config.toml
n_layer = 24
d_model = 96
n_head = 3
n_kv_head = 3
head_dim = 32
d_mlp = 256
vocab_size = 2048
activation = "swiglu"
norm = "rmsnorm"
norm_place = "pre"
norm_eps = 1e-06
positions = "rope"
rope_base = 314000.0
rope_fraction = 1.0
qk_norm = true
attn_scale = 0.341
bias = "none"
tie_embeddings = false
parallel_block = false
extras = ["some layers without attention", "local attention windows", "gated attention", "capped logits"]
init = "normal"
init_std_qkv = 0.0704
init_std_o = 0.0102
init_std_up = 0.0704
init_std_down = 0.00622
init_out_by_depth = true
optimizer = "adam_atan2"
lr = 0.00237
lr_mult_up = 0.735
beta1 = 0.9
beta2 = 0.98
lr_head = 0.00555
grad_clip = 2.0
warmup_steps = 538
schedule = "wsd"
decay_fraction = 0.685
decay_shape = "linear"
final_lr_fraction = 0.0
batch_tokens = [8192, 16384, 32768]
seq_len = 256
doc_mask = true
train_tokens = 128500000
steps = 7287
dataset = "wikipedia_en"
Each number is 50 + 15 x the weight over the matrix's rms, rounded and kept within 0 to 99. Layers, rows and columns count from 0.

# layer 8 MLP up, 256x96, rms 0.137, rows 14-62, columns 48-95
40 69 62 80 53 68 50 71 53 60 21 48 39 56 50 32 35 19 53 57 69 52 31 26 49 76 69 41 45 47 66 55 33 50 72 48 64 63 49 41 68 40 65 66 42 53 42 25
58 59 72 50 62 41 62 38 23 70 60 59 33 38 37 57 61 35 26 60 45 25 50 45 57 52 31 52 83 21 22 32 63 23 60 42 35 54 57 76 63 41 32 52 41 63 53 34
64 38 83 50 47 57 66 21 36 53 35 59 54 62 56 51 70 50 62 42 43 67 52 37 68 41 70 39 34 35 47 68 48 21 35 53 78 42 57 48 34 90 70 30 63 62 57 60
56 62 64 62 42 63 45 50 33 42 60 82 65 61 32 46 59 63 44 67 54 56 72 55 50 55 70 64 51 43 52 40 48 70 75 27 38 31 60 65 46 43 45 32 22 46 54 53
50 55 51 58 56 68 60 40 38 44 45 46 36 61 46 37 47 38 21 49 50 13 77 25 47 55 38 78 39 42 38 18 56 32 28 67 30 20 44 26 49 54 49 62 44 33 40 45
51 54 31 42 61 42 55 43 43 36 65 36 55 69 18 54 44 54 54 68 31 26 36 43 53 42 65 34 54 74 53 78 31 18 48 46 49 28 41 44 29 65 38 34 47 48 54 55
52 33 63 67 52 53 46 39 62 56 70 53 49 38 58 43 37 48 34 19 68 72 65 43 53 71 66 70 55 42 70 43 54 71 70 67 41 37 47 70 70 41 28 30 57 58 37 42
56 34 64 56 36 42 50 51 59 53 52 52 64 61 67 51 53 42 62 55 65 57 45 69 70 22 69 45 55 43 41 58 68 53 44 31 42 58 70 31 60 58 43 59 40 59 59 78
32 47 45 49 66 32 48 70 39 55 54 42 52 57 52 30 65 33 42 40 48 50 51 47 64 26 30 41 57 47 38 75 41 22 65 43 45 52 58 46 74 54 85 78 45 54 59 53
67 50 72 64 48 31 34 15 43 66 82 55 41 53 54 47 79 37 45 36 47 65 66 44 55 54 40 52 63 38 79 50 73 48 67 48 60 51 49 65 40 52 68 44 21 57 54 64
39 49 57 20 78 45 31 64 65 38 45 69 35 65 63 35 55 45 33 45 63 54 64 58 64 55 47 21 64 61 63 57 52 32 48 45 47 76 33 52 74 50 51 61 50 53 26 52
43 26 72 37 66 55 75 51 57 39 42 56 19 47 68 34 22 70 36 55 42 17 45 42 46 63 45 41 66 26 46 34 41 18 40 60 61 47 57 28 41 38 50 48 40 47 59 71
65 11 40 58 47 29 12 48 39 62 48 55 66 69 54 47 15 49 70 52 45 47 51 49 43 51 43 27 56 66 46 47 32 75 62 62 28 34 53 29 67 62 33 49 58 66 69 61
64 67 30 66 31 70 49 51 54 72 40 71 41 23 36 60 58 21 70 49 54 14 83 37 43 44 60 44 39 56 61 32 45 28 68 50 58 48 42 60 79 36 86 47 20 84 55 58
78 42 59 44 44 49 52 14 48 83 38 41 55 32 63 87 57 61 58 61 48 56 39 44 58 66 51 40 35 71 17 28 35 63 74 59 44 33 39 61 35 46 69 30 75 47 41 62
48 84 83 51 81 75 68 55 58 73 64 48 45 33 48 72 51 38 58 51 66 64 60 32 62 45 65 50 56 64 51 41 32 45 39 47 44 82 61 62 56 44 35 37 44 81 52 79
51 63 44 61 53 26 61 70 46 62 45 55 75 68 32 89 62 49 63 81 44 32 74 73 42 19 46 32 37 68 42 62 30 39 28 95 13 40 44 72 53 40 52 60 20 46 34 40
53 31 46 74 65 44 37 55 34 33 51 18 45 39 62 36 63 61 31 35 59 37 59 35 74 52 10 37 74 57 54 67 67 47 37 46 38 42 65 64 74 59 64 56 50 53 48 43
59 50 77 33 69 50 56 57 46 76 62 74 78 78 52 38 53 64 39 54 62 59 43 50 35 48 36 64 55 57 67 72 38 57 56 32 23 65 82 49 86 36 65 67 46 68 59 32
44 63 27 34 80 56 61 44 38 22 54 31 39 70 54 57 97 49 46 49 54 47 28 34 58 26 49 68 73 56 65 42 44 55 78 47 64 66 35 54 56 49 66 60 47 15 54 65
49 47 75 52 53 11 54 40 67 49 47 48 43 54 43 46 39 41 59 82 51 67 46 50 35 38 29 25 47 45 63 35 36 45 50 45 69 57 30 63 28 38 46 57 51 61 57 26
59 54 54 25 78 57 46 27 68 33 57 39 46 62 59 67 85 41 67 76 54 49 73 44 32 34 67 49 45 50 58 73 47 28 45 39 52 38 57 33 45 12 53 70 15 53 24 63
37 51 40 58 47 56 53 59 41 32 53 25 73 57 77 73 31 63 63 22 34 48 54 60 81 74 50 44 42 59 47 52 45 48 67 44 34 68 57 67 64 30 35 52 27 33 33 53
62 78 61 40 39 43 58 21 49 47 41 58 32 52 86 21 40 41 49 19 31 50 63 42 54 37 47 46 20 49 47 19 30 17 46 45 47 72 59 59 56 32 36 73 62 76 40 54
37 56 34 28 63 42 43 45 60 66 29 39 67 38 55 19 47 63 54 66 64 30 45 40 52 44 68 67 41 31 42 59 75 54 57 41 53 42 13 24 31 74 64 60 48 35 19 53
59 51 75 54 60 48 34 15 31 44 74 60 54 71 51 09 53 53 24 49 35 17 58 16 60 54 58 53 52 84 50 49 69 63 18 81 42 61 74 37 58 40 51 58 71 59 65 43
56 78 69 39 29 75 69 49 46 57 47 75 41 46 37 59 43 62 30 44 66 82 54 70 56 46 67 46 42 63 24 44 38 59 37 67 70 31 77 44 50 62 54 50 54 64 34 41
60 61 63 54 58 49 02 74 59 51 63 27 64 61 57 19 66 54 82 33 63 45 73 48 76 50 45 29 70 65 30 45 41 57 67 44 16 45 18 47 75 56 38 52 72 21 52 67
45 73 38 48 44 44 56 45 69 56 79 53 44 54 82 71 58 51 46 83 50 58 44 51 30 45 36 63 77 40 48 56 70 31 72 48 63 82 35 46 83 48 39 43 49 73 60 37
30 09 32 47 34 35 81 57 58 20 67 74 29 47 53 54 47 58 39 69 35 48 53 53 52 30 41 61 63 41 68 39 57 83 38 50 42 56 62 37 16 45 30 60 86 39 34 72
55 53 38 58 31 43 73 74 38 70 38 31 51 35 40 72 60 56 53 56 33 55 45 49 24 47 59 26 81 58 85 49 45 45 47 57 69 65 50 52 61 43 72 52 52 51 54 51
33 45 85 58 50 59 65 57 35 66 48 48 41 34 44 23 37 28 64 51 29 61 60 46 49 48 41 39 56 53 47 07 51 52 49 09 40 55 48 42 30 51 43 72 46 47 49 85
61 39 30 43 17 30 63 60 56 64 50 56 44 34 65 67 62 47 40 53 37 44 65 28 47 72 45 52 57 30 49 62 34 53 45 38 58 58 50 92 58 26 55 55 62 54 53 40
45 55 78 50 48 35 54 43 59 34 30 33 22 39 63 30 28 65 60 58 26 29 64 43 63 40 57 48 50 27 62 55 52 75 65 49 61 38 37 47 49 75 28 48 46 32 79 55
42 34 64 65 79 60 66 69 44 54 72 45 44 52 24 65 72 41 67 67 35 56 60 57 56 49 55 36 28 26 45 61 83 38 76 48 37 33 73 31 81 31 38 16 50 70 35 62
58 62 67 48 50 53 56 23 52 29 66 82 50 68 53 22 25 48 60 75 37 52 52 50 38 43 40 56 33 52 42 40 53 66 19 55 68 62 55 63 60 49 44 34 48 77 53 59
32 29 33 34 39 70 56 51 73 47 59 65 71 67 52 39 54 59 53 30 49 27 41 31 51 71 17 38 23 48 33 45 48 55 34 54 46 49 53 45 28 34 60 57 47 12 43 15
59 46 29 57 42 41 43 28 80 32 59 80 75 60 60 51 55 52 69 37 60 42 34 43 54 33 49 36 64 58 40 48 38 66 30 69 35 76 53 73 50 49 36 76 55 69 57 37
43 43 50 40 68 59 53 47 33 53 49 32 36 58 34 39 77 70 44 52 44 40 49 43 34 73 35 59 29 54 28 89 47 43 88 48 12 60 54 50 58 43 53 57 37 29 39 33
51 52 39 32 70 43 48 76 64 31 53 71 30 64 09 69 49 43 22 64 77 73 67 41 53 59 49 54 49 30 10 50 57 55 66 41 67 31 31 36 37 73 71 52 62 44 45 30
62 29 55 70 44 57 38 51 47 44 25 22 68 42 49 52 71 60 45 37 66 68 41 51 59 63 42 73 39 39 52 50 69 51 48 22 55 66 70 58 87 66 46 13 64 62 69 55
65 39 57 44 38 34 58 29 44 51 22 26 52 48 51 26 54 60 56 74 37 51 51 48 21 66 47 65 60 29 54 55 50 46 62 43 47 43 35 55 31 67 40 58 41 45 62 51
61 64 47 30 61 35 32 57 24 45 27 55 90 54 48 78 40 59 59 39 29 73 53 45 53 56 33 59 38 54 26 44 37 31 78 57 40 45 40 46 67 56 47 46 92 62 70 37
77 36 65 59 69 60 43 76 39 47 50 30 46 30 58 42 72 57 48 76 52 29 48 21 61 48 69 25 39 53 38 64 57 61 49 36 58 35 56 47 61 71 48 38 55 76 65 51
77 53 50 76 57 77 53 39 48 22 49 18 55 46 44 49 70 38 52 44 34 28 60 55 36 73 31 49 48 47 38 40 43 48 33 63 48 60 50 50 24 46 45 38 60 20 77 67
39 35 67 78 24 78 49 61 48 51 40 58 22 76 81 58 58 42 66 52 48 54 60 30 67 41 36 86 53 78 54 31 59 53 45 45 49 45 31 50 28 57 37 43 57 48 37 54
65 48 63 44 34 54 47 56 35 63 25 33 52 24 38 63 62 40 56 17 82 35 72 56 51 88 36 60 65 60 78 43 45 39 58 44 50 14 42 59 69 80 41 47 57 76 40 46
61 63 31 56 29 21 42 54 66 45 36 69 39 69 53 40 73 67 74 59 43 60 60 50 66 56 45 54 54 27 53 40 42 43 71 26 49 33 52 51 54 52 81 40 52 55 22 26
55 31 45 35 34 40 25 45 47 59 37 71 18 50 41 53 44 29 42 65 37 59 65 75 55 81 53 45 29 65 31 32 44 72 59 41 71 51 55 51 35 59 48 54 39 53 66 47
# layer 8 MLP down (transposed), 256x96, rms 0.183, rows 14-61, columns 48-95
41 22 73 56 43 45 41 42 37 44 10 60 24 56 33 34 69 73 43 36 40 87 72 54 70 61 37 63 25 56 66 47 63 93 54 35 57 49 48 37 67 63 45 41 56 64 62 46
55 27 26 52 57 28 62 58 46 53 61 67 74 56 61 30 61 55 46 60 43 50 79 64 49 46 33 57 23 63 62 47 54 29 49 70 99 59 16 20 42 47 49 42 57 43 38 54
65 81 28 58 44 08 44 51 56 39 44 76 37 34 73 65 65 56 44 42 49 58 55 46 49 25 49 47 31 35 48 82 51 53 48 51 59 19 46 48 35 35 57 45 69 50 55 51
73 55 58 79 41 80 51 56 77 33 77 42 53 27 99 56 71 23 49 47 42 39 50 36 25 41 42 53 53 62 42 45 64 69 27 54 61 59 34 49 64 53 52 25 45 33 74 43
28 15 68 62 50 35 40 56 67 65 47 42 18 68 19 70 40 49 30 71 38 57 67 29 50 67 33 51 54 52 36 54 32 63 65 68 63 65 46 59 39 39 44 57 51 55 69 59
44 41 62 53 37 45 39 54 67 44 43 64 64 56 59 67 70 51 42 28 64 58 43 39 62 53 27 61 39 28 43 51 63 63 71 60 63 66 87 59 55 21 54 39 58 49 67 69
35 59 65 49 35 59 51 48 45 70 74 44 56 59 35 49 47 59 40 23 66 39 56 56 31 46 53 39 30 11 40 73 56 46 48 68 78 53 42 60 33 58 81 69 61 27 35 32
25 75 49 49 51 43 72 66 65 31 63 50 37 48 83 39 71 61 60 48 47 47 61 86 49 53 65 81 40 52 16 49 51 48 52 33 64 39 49 60 49 57 59 52 54 17 46 40
59 50 45 51 41 71 50 64 50 58 73 52 57 50 59 47 40 20 80 42 56 61 42 26 73 42 53 56 63 39 67 50 64 19 43 56 26 70 72 48 62 42 47 25 52 45 69 52
62 54 49 61 45 49 53 65 49 32 14 48 47 72 54 18 37 64 58 70 26 41 33 56 36 45 36 50 48 72 31 46 39 10 54 66 42 27 40 55 44 67 38 89 65 50 32 45
57 34 46 65 65 30 41 36 44 61 46 48 56 67 56 74 42 58 46 93 32 32 63 53 31 49 36 77 39 39 25 33 62 41 69 43 52 35 65 36 52 45 67 68 51 43 51 43
54 73 64 61 39 56 45 44 40 37 42 55 79 58 58 48 48 60 49 49 68 73 36 48 54 39 64 42 19 58 41 63 41 41 52 67 74 54 44 51 64 60 65 79 34 67 53 73
50 45 60 00 31 65 55 43 48 59 47 64 65 53 39 63 55 32 53 44 38 78 54 44 55 53 29 49 28 42 35 63 59 49 57 52 73 82 62 40 60 32 69 65 28 58 48 45
59 40 80 16 30 58 50 34 36 51 35 29 48 36 43 61 04 32 52 41 63 56 57 30 58 50 66 28 63 56 53 63 36 35 68 57 32 59 53 45 09 80 41 48 44 69 72 55
50 48 03 53 19 46 44 25 58 49 34 22 37 44 41 31 60 12 44 27 42 34 50 34 44 38 57 60 39 53 78 70 45 28 47 38 52 36 36 72 42 44 31 51 72 52 75 57
66 38 67 48 46 21 74 55 66 65 26 56 41 52 70 45 62 48 34 37 34 63 40 71 48 57 50 66 62 43 62 59 49 47 46 27 45 46 63 56 67 58 70 38 71 26 44 20
55 45 50 43 49 58 82 59 20 42 21 62 30 78 54 69 51 52 46 48 54 26 48 99 37 99 74 42 41 86 60 46 24 66 58 60 65 60 44 51 37 22 58 48 58 65 43 78
36 47 54 53 21 50 43 41 90 41 81 21 51 41 68 51 38 46 43 58 34 24 46 35 22 38 46 79 38 51 33 40 44 85 56 39 70 70 52 47 54 57 47 44 82 58 44 67
53 39 55 89 59 50 41 43 39 58 57 50 08 11 48 37 33 44 45 41 38 44 52 65 61 60 52 36 64 28 55 49 78 49 46 45 62 13 50 44 55 40 10 43 53 83 41 68
53 40 44 50 78 40 61 50 36 25 71 64 37 75 67 17 39 60 60 48 52 31 46 52 44 42 35 62 54 60 53 63 43 80 76 58 51 48 48 30 36 50 56 39 38 26 39 26
24 68 37 46 37 65 40 41 47 57 31 31 56 47 47 57 53 51 63 63 40 63 65 31 64 52 41 56 39 30 63 52 59 45 48 34 47 68 83 52 22 59 43 32 37 34 77 91
37 59 69 58 73 58 48 59 36 46 32 52 53 36 49 29 50 59 17 36 52 48 26 48 68 70 09 51 56 31 46 58 49 36 53 50 67 61 54 72 49 30 17 46 50 44 39 27
77 34 35 53 57 27 49 74 63 38 64 69 51 63 64 34 70 52 28 48 43 58 46 43 43 17 82 61 59 44 53 19 32 68 42 54 75 48 16 32 79 44 24 52 41 42 43 55
83 57 74 63 49 47 51 31 71 30 38 50 46 11 49 41 68 38 55 47 61 49 48 43 38 62 60 55 14 49 70 71 33 39 42 49 36 57 48 67 39 62 74 51 52 46 38 32
38 48 50 52 26 44 47 69 59 54 33 38 42 38 60 64 63 55 07 17 51 49 36 42 57 84 42 75 49 36 38 71 06 62 33 55 90 53 35 46 68 32 38 47 59 21 56 59
43 53 42 57 65 33 36 57 50 61 52 37 60 68 48 67 44 42 62 42 56 53 49 28 62 27 35 25 42 39 87 51 72 45 38 99 24 34 42 38 44 31 67 32 29 36 64 48
65 41 55 48 46 64 63 73 46 34 38 39 87 86 32 69 55 26 58 51 62 48 50 60 52 20 29 56 14 36 36 66 70 30 60 56 55 18 53 47 47 72 40 51 29 53 39 60
97 56 63 60 49 59 48 42 47 28 64 50 52 39 51 49 50 17 39 46 43 35 50 68 65 24 55 74 66 42 62 77 59 45 33 53 51 53 84 37 45 26 36 66 74 42 49 54
52 67 65 56 63 50 29 78 27 49 56 66 41 58 39 50 72 61 69 70 60 42 79 44 41 54 67 33 55 30 25 16 26 63 42 32 28 53 61 52 58 39 46 69 62 28 36 70
67 20 30 55 45 60 60 40 53 63 79 38 37 72 47 64 35 39 72 63 37 30 52 48 40 76 12 64 31 35 54 63 42 57 46 31 63 63 28 71 51 71 70 46 22 34 30 48
32 65 70 70 48 77 31 45 65 53 21 49 50 31 39 62 55 27 43 57 34 36 50 52 76 34 81 49 61 58 32 65 68 44 24 39 73 47 64 28 63 46 51 49 52 61 68 43
28 56 34 44 71 46 58 26 67 44 63 51 78 51 43 68 46 71 48 29 52 53 32 39 37 49 47 90 65 60 65 48 33 56 67 63 45 41 42 77 31 77 03 54 49 46 55 38
59 52 52 43 53 71 55 49 40 92 56 50 38 73 62 46 06 79 56 37 57 52 55 35 50 60 42 57 35 41 33 68 51 63 56 55 43 40 38 58 36 51 70 45 31 41 22 34
64 39 43 92 48 70 39 45 41 56 59 57 26 46 44 14 47 37 61 40 44 66 46 59 60 63 80 62 63 61 42 61 53 48 43 41 65 53 33 56 65 59 49 32 55 37 59 67
67 41 43 62 50 31 26 41 50 56 49 30 59 38 54 36 55 64 61 56 61 28 37 61 64 64 46 56 31 32 73 31 38 43 37 44 17 74 36 58 46 24 59 42 49 54 42 78
75 52 43 56 52 40 54 67 46 56 41 68 56 65 47 55 66 56 41 66 46 47 70 34 71 36 42 45 34 64 66 68 54 40 37 52 39 53 07 62 72 28 42 46 40 26 57 62
49 31 36 52 65 31 53 45 73 42 59 47 66 19 50 67 47 65 55 59 48 44 65 67 34 35 51 39 97 51 59 73 44 85 24 45 57 52 71 45 62 61 56 34 46 51 40 58
65 60 53 52 64 49 49 41 36 22 38 38 28 53 63 46 46 66 35 58 46 50 57 62 64 70 52 37 46 30 44 58 47 46 37 50 71 68 43 28 34 49 58 24 50 58 49 54
42 53 26 56 31 50 33 53 32 42 54 27 48 87 27 56 42 49 49 48 44 73 67 54 42 43 52 73 22 65 62 46 62 51 45 59 50 26 44 61 52 82 53 66 65 67 53 82
65 43 55 66 19 44 58 48 19 67 33 40 31 55 40 56 72 47 42 50 00 55 46 64 39 64 41 40 58 60 49 49 51 43 30 73 27 51 04 61 33 56 54 45 71 60 55 65
29 86 41 42 41 48 45 50 30 46 66 69 62 56 72 68 47 66 24 75 35 50 62 35 47 59 51 47 32 42 52 25 48 66 26 36 36 41 56 53 57 48 64 49 55 47 37 61
22 32 67 59 51 30 47 43 55 76 44 64 48 48 37 47 60 41 60 67 46 54 29 63 54 47 65 35 47 41 52 19 48 53 60 35 35 76 49 65 50 22 50 44 46 41 56 70
65 59 64 33 89 65 69 43 54 44 49 58 47 52 58 39 57 66 54 45 50 45 29 99 27 39 54 69 60 68 13 29 52 60 37 69 52 68 57 47 59 50 77 25 64 57 19 84
50 54 63 65 46 39 44 34 47 59 52 36 55 47 38 48 55 33 64 32 27 54 36 34 51 20 61 44 50 48 53 31 53 68 32 54 48 32 44 53 75 59 71 75 76 36 76 34
61 52 49 67 45 31 56 58 43 41 43 46 35 58 78 73 49 71 61 68 31 48 29 41 63 70 75 39 43 35 66 58 50 80 33 90 38 56 48 45 40 53 38 32 38 54 42 65
52 64 47 52 48 25 68 60 57 33 42 33 67 58 28 53 60 24 57 31 38 59 55 53 57 40 53 60 50 72 24 41 61 53 74 45 59 56 54 64 49 60 56 52 41 51 76 62
50 37 47 21 54 23 54 59 24 85 67 69 91 57 47 43 74 37 59 62 44 51 28 30 54 41 43 24 55 59 23 50 82 48 52 26 47 61 59 49 42 30 52 47 39 40 70 54
57 22 85 44 44 86 79 50 64 42 79 56 52 40 42 55 44 21 42 48 25 28 31 55 54 51 58 46 49 39 49 53 56 38 51 47 80 53 56 35 41 38 23 38 67 29 43 42
# layer 8 MLP gate, 256x96, rms 0.155, rows 15-62, columns 48-95
48 64 29 69 77 55 29 64 38 24 55 51 38 55 57 45 69 69 81 56 27 47 61 53 17 63 63 65 60 76 45 46 75 49 41 22 55 29 39 44 49 63 46 32 59 42 56 79
62 64 40 53 49 34 51 44 63 42 74 53 72 48 53 69 53 46 51 67 38 52 72 61 46 48 52 46 43 21 25 45 43 29 44 44 63 61 39 65 45 50 50 33 55 48 65 48
31 43 40 50 65 59 68 61 61 31 62 51 21 21 56 57 43 64 52 36 60 35 69 72 32 44 59 59 56 39 43 36 73 54 60 51 41 51 55 11 33 70 63 39 46 60 53 58
35 62 47 45 40 73 48 71 51 42 77 60 00 30 39 59 55 64 45 46 53 44 73 55 68 12 64 64 42 29 48 47 45 76 59 41 35 52 47 62 40 56 47 38 62 59 56 78
60 36 17 61 64 52 53 38 59 78 46 42 51 62 47 18 75 53 58 76 49 53 44 43 47 73 42 48 53 35 47 44 58 42 55 42 70 33 29 50 35 45 64 57 37 37 44 55
51 63 84 39 62 15 47 38 67 80 66 52 72 61 63 84 64 72 87 41 54 33 36 53 65 53 48 47 44 53 34 55 64 50 34 64 60 44 65 52 43 50 44 48 61 35 60 59
41 72 35 65 58 38 37 50 61 36 57 43 45 49 37 66 76 78 26 49 34 43 65 73 47 55 47 62 57 53 30 34 63 48 62 52 84 32 32 86 35 38 47 57 55 37 60 51
72 35 60 36 40 48 34 18 63 64 57 55 41 19 61 65 51 62 60 38 39 39 68 42 58 61 50 50 53 49 44 33 74 38 73 49 30 55 84 66 59 66 48 58 65 42 56 53
62 30 47 42 30 63 45 42 66 42 37 39 45 30 75 69 66 56 66 75 46 30 77 42 28 47 45 66 56 38 45 40 45 44 63 51 34 40 54 63 50 34 30 42 49 49 59 59
49 42 41 63 34 44 49 75 42 41 36 24 49 41 51 70 76 68 27 63 07 17 64 59 26 55 81 58 64 41 32 22 70 45 62 43 51 37 59 31 34 29 67 45 49 46 58 60
45 44 57 49 41 48 55 35 56 20 38 54 47 48 43 48 49 36 85 53 35 36 82 44 71 78 31 44 74 33 41 40 71 51 66 63 61 05 34 45 50 60 60 58 47 52 54 62
36 33 05 70 82 36 59 42 41 39 47 48 07 25 43 42 37 57 56 57 48 34 50 51 62 65 66 73 55 54 46 63 52 53 63 35 87 45 29 41 28 43 71 49 51 49 82 62
52 34 40 68 45 41 37 82 44 67 30 45 45 54 68 48 39 40 42 42 99 28 43 57 43 47 31 79 58 57 73 30 45 38 76 17 55 37 57 51 29 67 57 74 47 34 74 60
72 37 37 57 56 71 49 39 58 34 72 65 52 65 83 41 50 51 38 68 91 40 56 50 56 42 48 66 79 51 27 52 58 37 50 13 60 60 82 58 38 76 32 71 43 48 32 35
35 43 51 42 54 52 35 60 47 23 45 59 48 80 59 70 40 43 56 54 43 48 77 29 77 50 64 74 49 63 25 59 60 47 53 40 82 48 29 64 34 55 80 22 74 60 60 42
42 99 60 35 59 30 30 52 67 41 60 47 58 74 55 60 87 62 42 42 38 56 52 93 26 27 88 66 39 44 41 10 50 53 14 34 36 33 42 48 49 55 57 60 41 29 69 46
25 54 63 29 55 27 32 48 95 34 53 65 37 62 52 53 82 55 33 72 58 60 38 55 49 23 64 51 61 42 41 48 68 47 51 39 76 31 45 60 41 34 84 56 63 30 44 70
62 37 30 19 73 32 64 46 57 85 52 48 79 34 52 58 38 50 36 85 41 60 39 51 73 62 59 71 40 48 57 47 47 41 50 44 62 53 30 70 58 69 60 72 45 45 46 54
49 49 49 61 54 60 53 72 54 65 50 53 39 45 43 73 44 53 38 45 50 62 78 38 72 76 42 57 20 52 51 54 45 58 57 33 60 45 67 65 30 58 44 61 59 39 43 56
32 64 57 17 38 64 57 59 49 33 45 29 64 36 56 28 48 45 14 38 57 44 79 59 71 50 68 55 61 60 26 49 86 60 41 56 48 65 33 32 76 50 52 60 49 22 65 71
58 30 35 45 32 65 38 46 52 22 31 54 24 50 67 22 34 88 47 29 49 27 66 44 60 53 68 34 40 50 38 61 44 52 53 48 46 42 17 39 61 50 59 50 43 24 50 33
40 88 36 51 49 40 40 28 42 58 45 20 63 44 47 44 55 61 71 24 55 41 61 36 51 67 74 49 26 58 58 68 57 34 56 41 43 50 56 27 22 41 63 72 55 59 70 56
67 58 44 34 65 44 35 59 85 27 49 56 22 52 60 47 71 60 97 40 60 49 50 49 52 33 50 76 45 44 80 45 46 20 44 29 57 42 26 66 40 79 92 67 64 55 64 60
57 57 61 61 61 61 49 57 42 44 42 44 67 62 48 69 51 47 23 42 38 48 57 48 47 64 72 37 29 16 11 22 33 53 29 51 67 43 34 78 62 29 30 46 65 36 50 34
67 58 71 47 50 65 47 35 65 61 50 37 51 39 58 43 63 70 22 26 58 33 75 53 71 78 39 46 46 55 34 38 60 51 51 44 54 78 79 61 52 38 32 78 72 36 62 69
41 68 67 33 41 49 37 39 57 57 82 62 61 58 50 36 41 78 51 81 51 46 40 46 53 61 54 55 43 48 54 54 31 72 37 60 81 47 61 42 33 50 29 70 90 12 59 49
33 40 25 76 51 23 45 54 66 36 37 37 40 70 53 42 72 61 34 41 44 58 73 40 45 44 25 66 56 39 36 34 46 65 50 42 75 24 60 68 30 61 30 67 47 57 47 63
71 37 61 42 30 51 61 51 55 57 60 70 34 30 61 59 38 54 60 70 42 44 59 69 40 48 59 31 44 39 33 67 53 60 51 46 49 35 39 58 42 62 40 73 39 35 46 77
59 41 61 54 59 49 51 35 61 63 72 61 80 54 65 44 81 57 47 90 31 50 44 48 77 31 62 64 41 54 48 51 69 52 46 80 53 76 55 45 17 70 68 52 46 40 56 61
51 85 17 72 25 69 37 47 47 54 50 72 47 38 73 37 46 40 65 53 43 36 40 43 59 70 47 32 58 49 50 23 56 59 47 42 47 46 69 78 43 17 54 43 50 50 71 64
71 62 29 47 66 60 51 54 54 38 51 69 40 58 38 64 49 79 34 53 55 53 36 58 34 55 62 76 39 44 68 38 45 37 66 29 69 55 27 68 27 38 88 59 50 49 78 68
54 81 64 43 73 35 70 59 85 32 64 56 24 57 44 50 76 95 41 42 76 28 67 60 53 79 83 55 61 56 41 43 61 25 45 56 36 34 55 32 46 44 53 52 55 38 56 44
23 43 30 28 59 52 39 45 50 69 40 56 33 66 49 61 45 41 51 39 73 11 44 50 50 68 82 28 66 63 49 40 52 27 38 46 81 33 42 37 68 45 63 69 57 31 48 65
74 86 62 70 37 38 50 46 60 21 36 58 50 60 48 50 37 89 46 50 31 42 55 53 54 38 56 46 57 53 60 75 76 37 57 48 45 35 47 43 41 56 71 53 37 42 70 44
53 44 51 58 36 30 64 36 72 64 51 34 57 65 50 64 55 40 34 57 46 54 67 50 34 78 50 61 45 46 60 18 52 51 55 46 47 60 40 76 50 64 55 56 60 30 81 47
50 61 51 34 61 50 48 53 53 27 52 32 25 58 28 44 84 59 54 48 30 46 61 52 37 67 75 79 37 71 40 39 39 89 34 53 52 47 46 58 54 61 67 67 59 38 36 47
61 53 66 52 60 24 44 51 41 35 50 57 55 38 66 77 54 65 15 46 40 42 58 85 62 74 54 42 74 62 34 29 08 59 58 66 63 52 46 30 35 64 67 52 59 44 60 55
51 57 50 57 69 56 61 32 55 25 76 34 29 30 47 36 68 52 58 36 46 25 46 83 64 76 28 63 69 48 12 49 46 27 52 60 56 72 38 70 56 48 56 55 51 43 57 39
52 41 62 22 48 48 64 75 55 29 77 55 46 54 83 48 59 64 63 64 65 46 50 58 67 30 53 48 79 58 39 58 67 60 70 23 35 31 54 48 83 42 62 47 42 22 80 50
47 52 42 58 29 55 11 32 57 74 57 60 45 62 39 48 48 65 41 30 58 35 75 58 25 39 40 34 33 51 52 55 56 35 70 43 48 46 41 35 37 22 52 80 44 38 43 90
42 47 47 43 70 73 50 40 68 48 55 32 51 79 67 70 47 43 78 75 36 68 52 76 58 55 64 72 63 68 68 21 33 51 37 53 58 45 38 62 56 38 59 66 78 59 40 39
21 39 67 36 80 47 21 50 54 36 72 64 51 24 46 48 67 61 70 52 73 52 45 93 66 41 77 72 31 64 27 47 40 47 34 48 50 37 26 51 65 58 74 53 65 39 41 61
26 39 57 63 69 54 49 43 59 44 52 58 44 50 49 19 48 59 19 39 53 57 64 56 61 31 65 53 52 56 46 29 54 55 49 63 60 67 44 35 50 46 73 51 57 66 74 70
68 52 28 49 61 44 53 48 58 62 57 62 22 49 72 52 68 90 53 47 43 71 54 41 21 53 51 69 34 33 53 49 67 57 62 63 39 60 47 63 31 66 79 64 71 42 72 53
49 54 58 42 63 43 52 46 84 40 28 49 58 47 51 49 80 39 14 56 66 65 52 62 42 60 62 48 75 34 39 34 65 51 85 25 73 59 62 73 58 59 82 60 58 47 56 44
30 51 50 50 40 69 70 60 56 38 34 70 38 33 77 81 52 45 54 58 74 45 63 66 51 78 75 69 41 52 27 31 51 57 58 35 59 35 45 51 26 53 62 78 43 58 57 57
64 60 60 49 52 41 48 53 47 51 07 24 52 54 55 49 47 40 66 33 47 74 57 49 42 52 61 48 53 54 20 58 51 48 61 25 36 47 45 54 48 45 72 64 28 31 62 52
37 76 60 55 83 49 36 27 49 50 60 42 60 50 53 35 73 48 30 22 35 62 59 45 53 76 71 60 49 40 37 74 57 39 77 54 57 41 57 35 56 64 40 65 41 42 75 47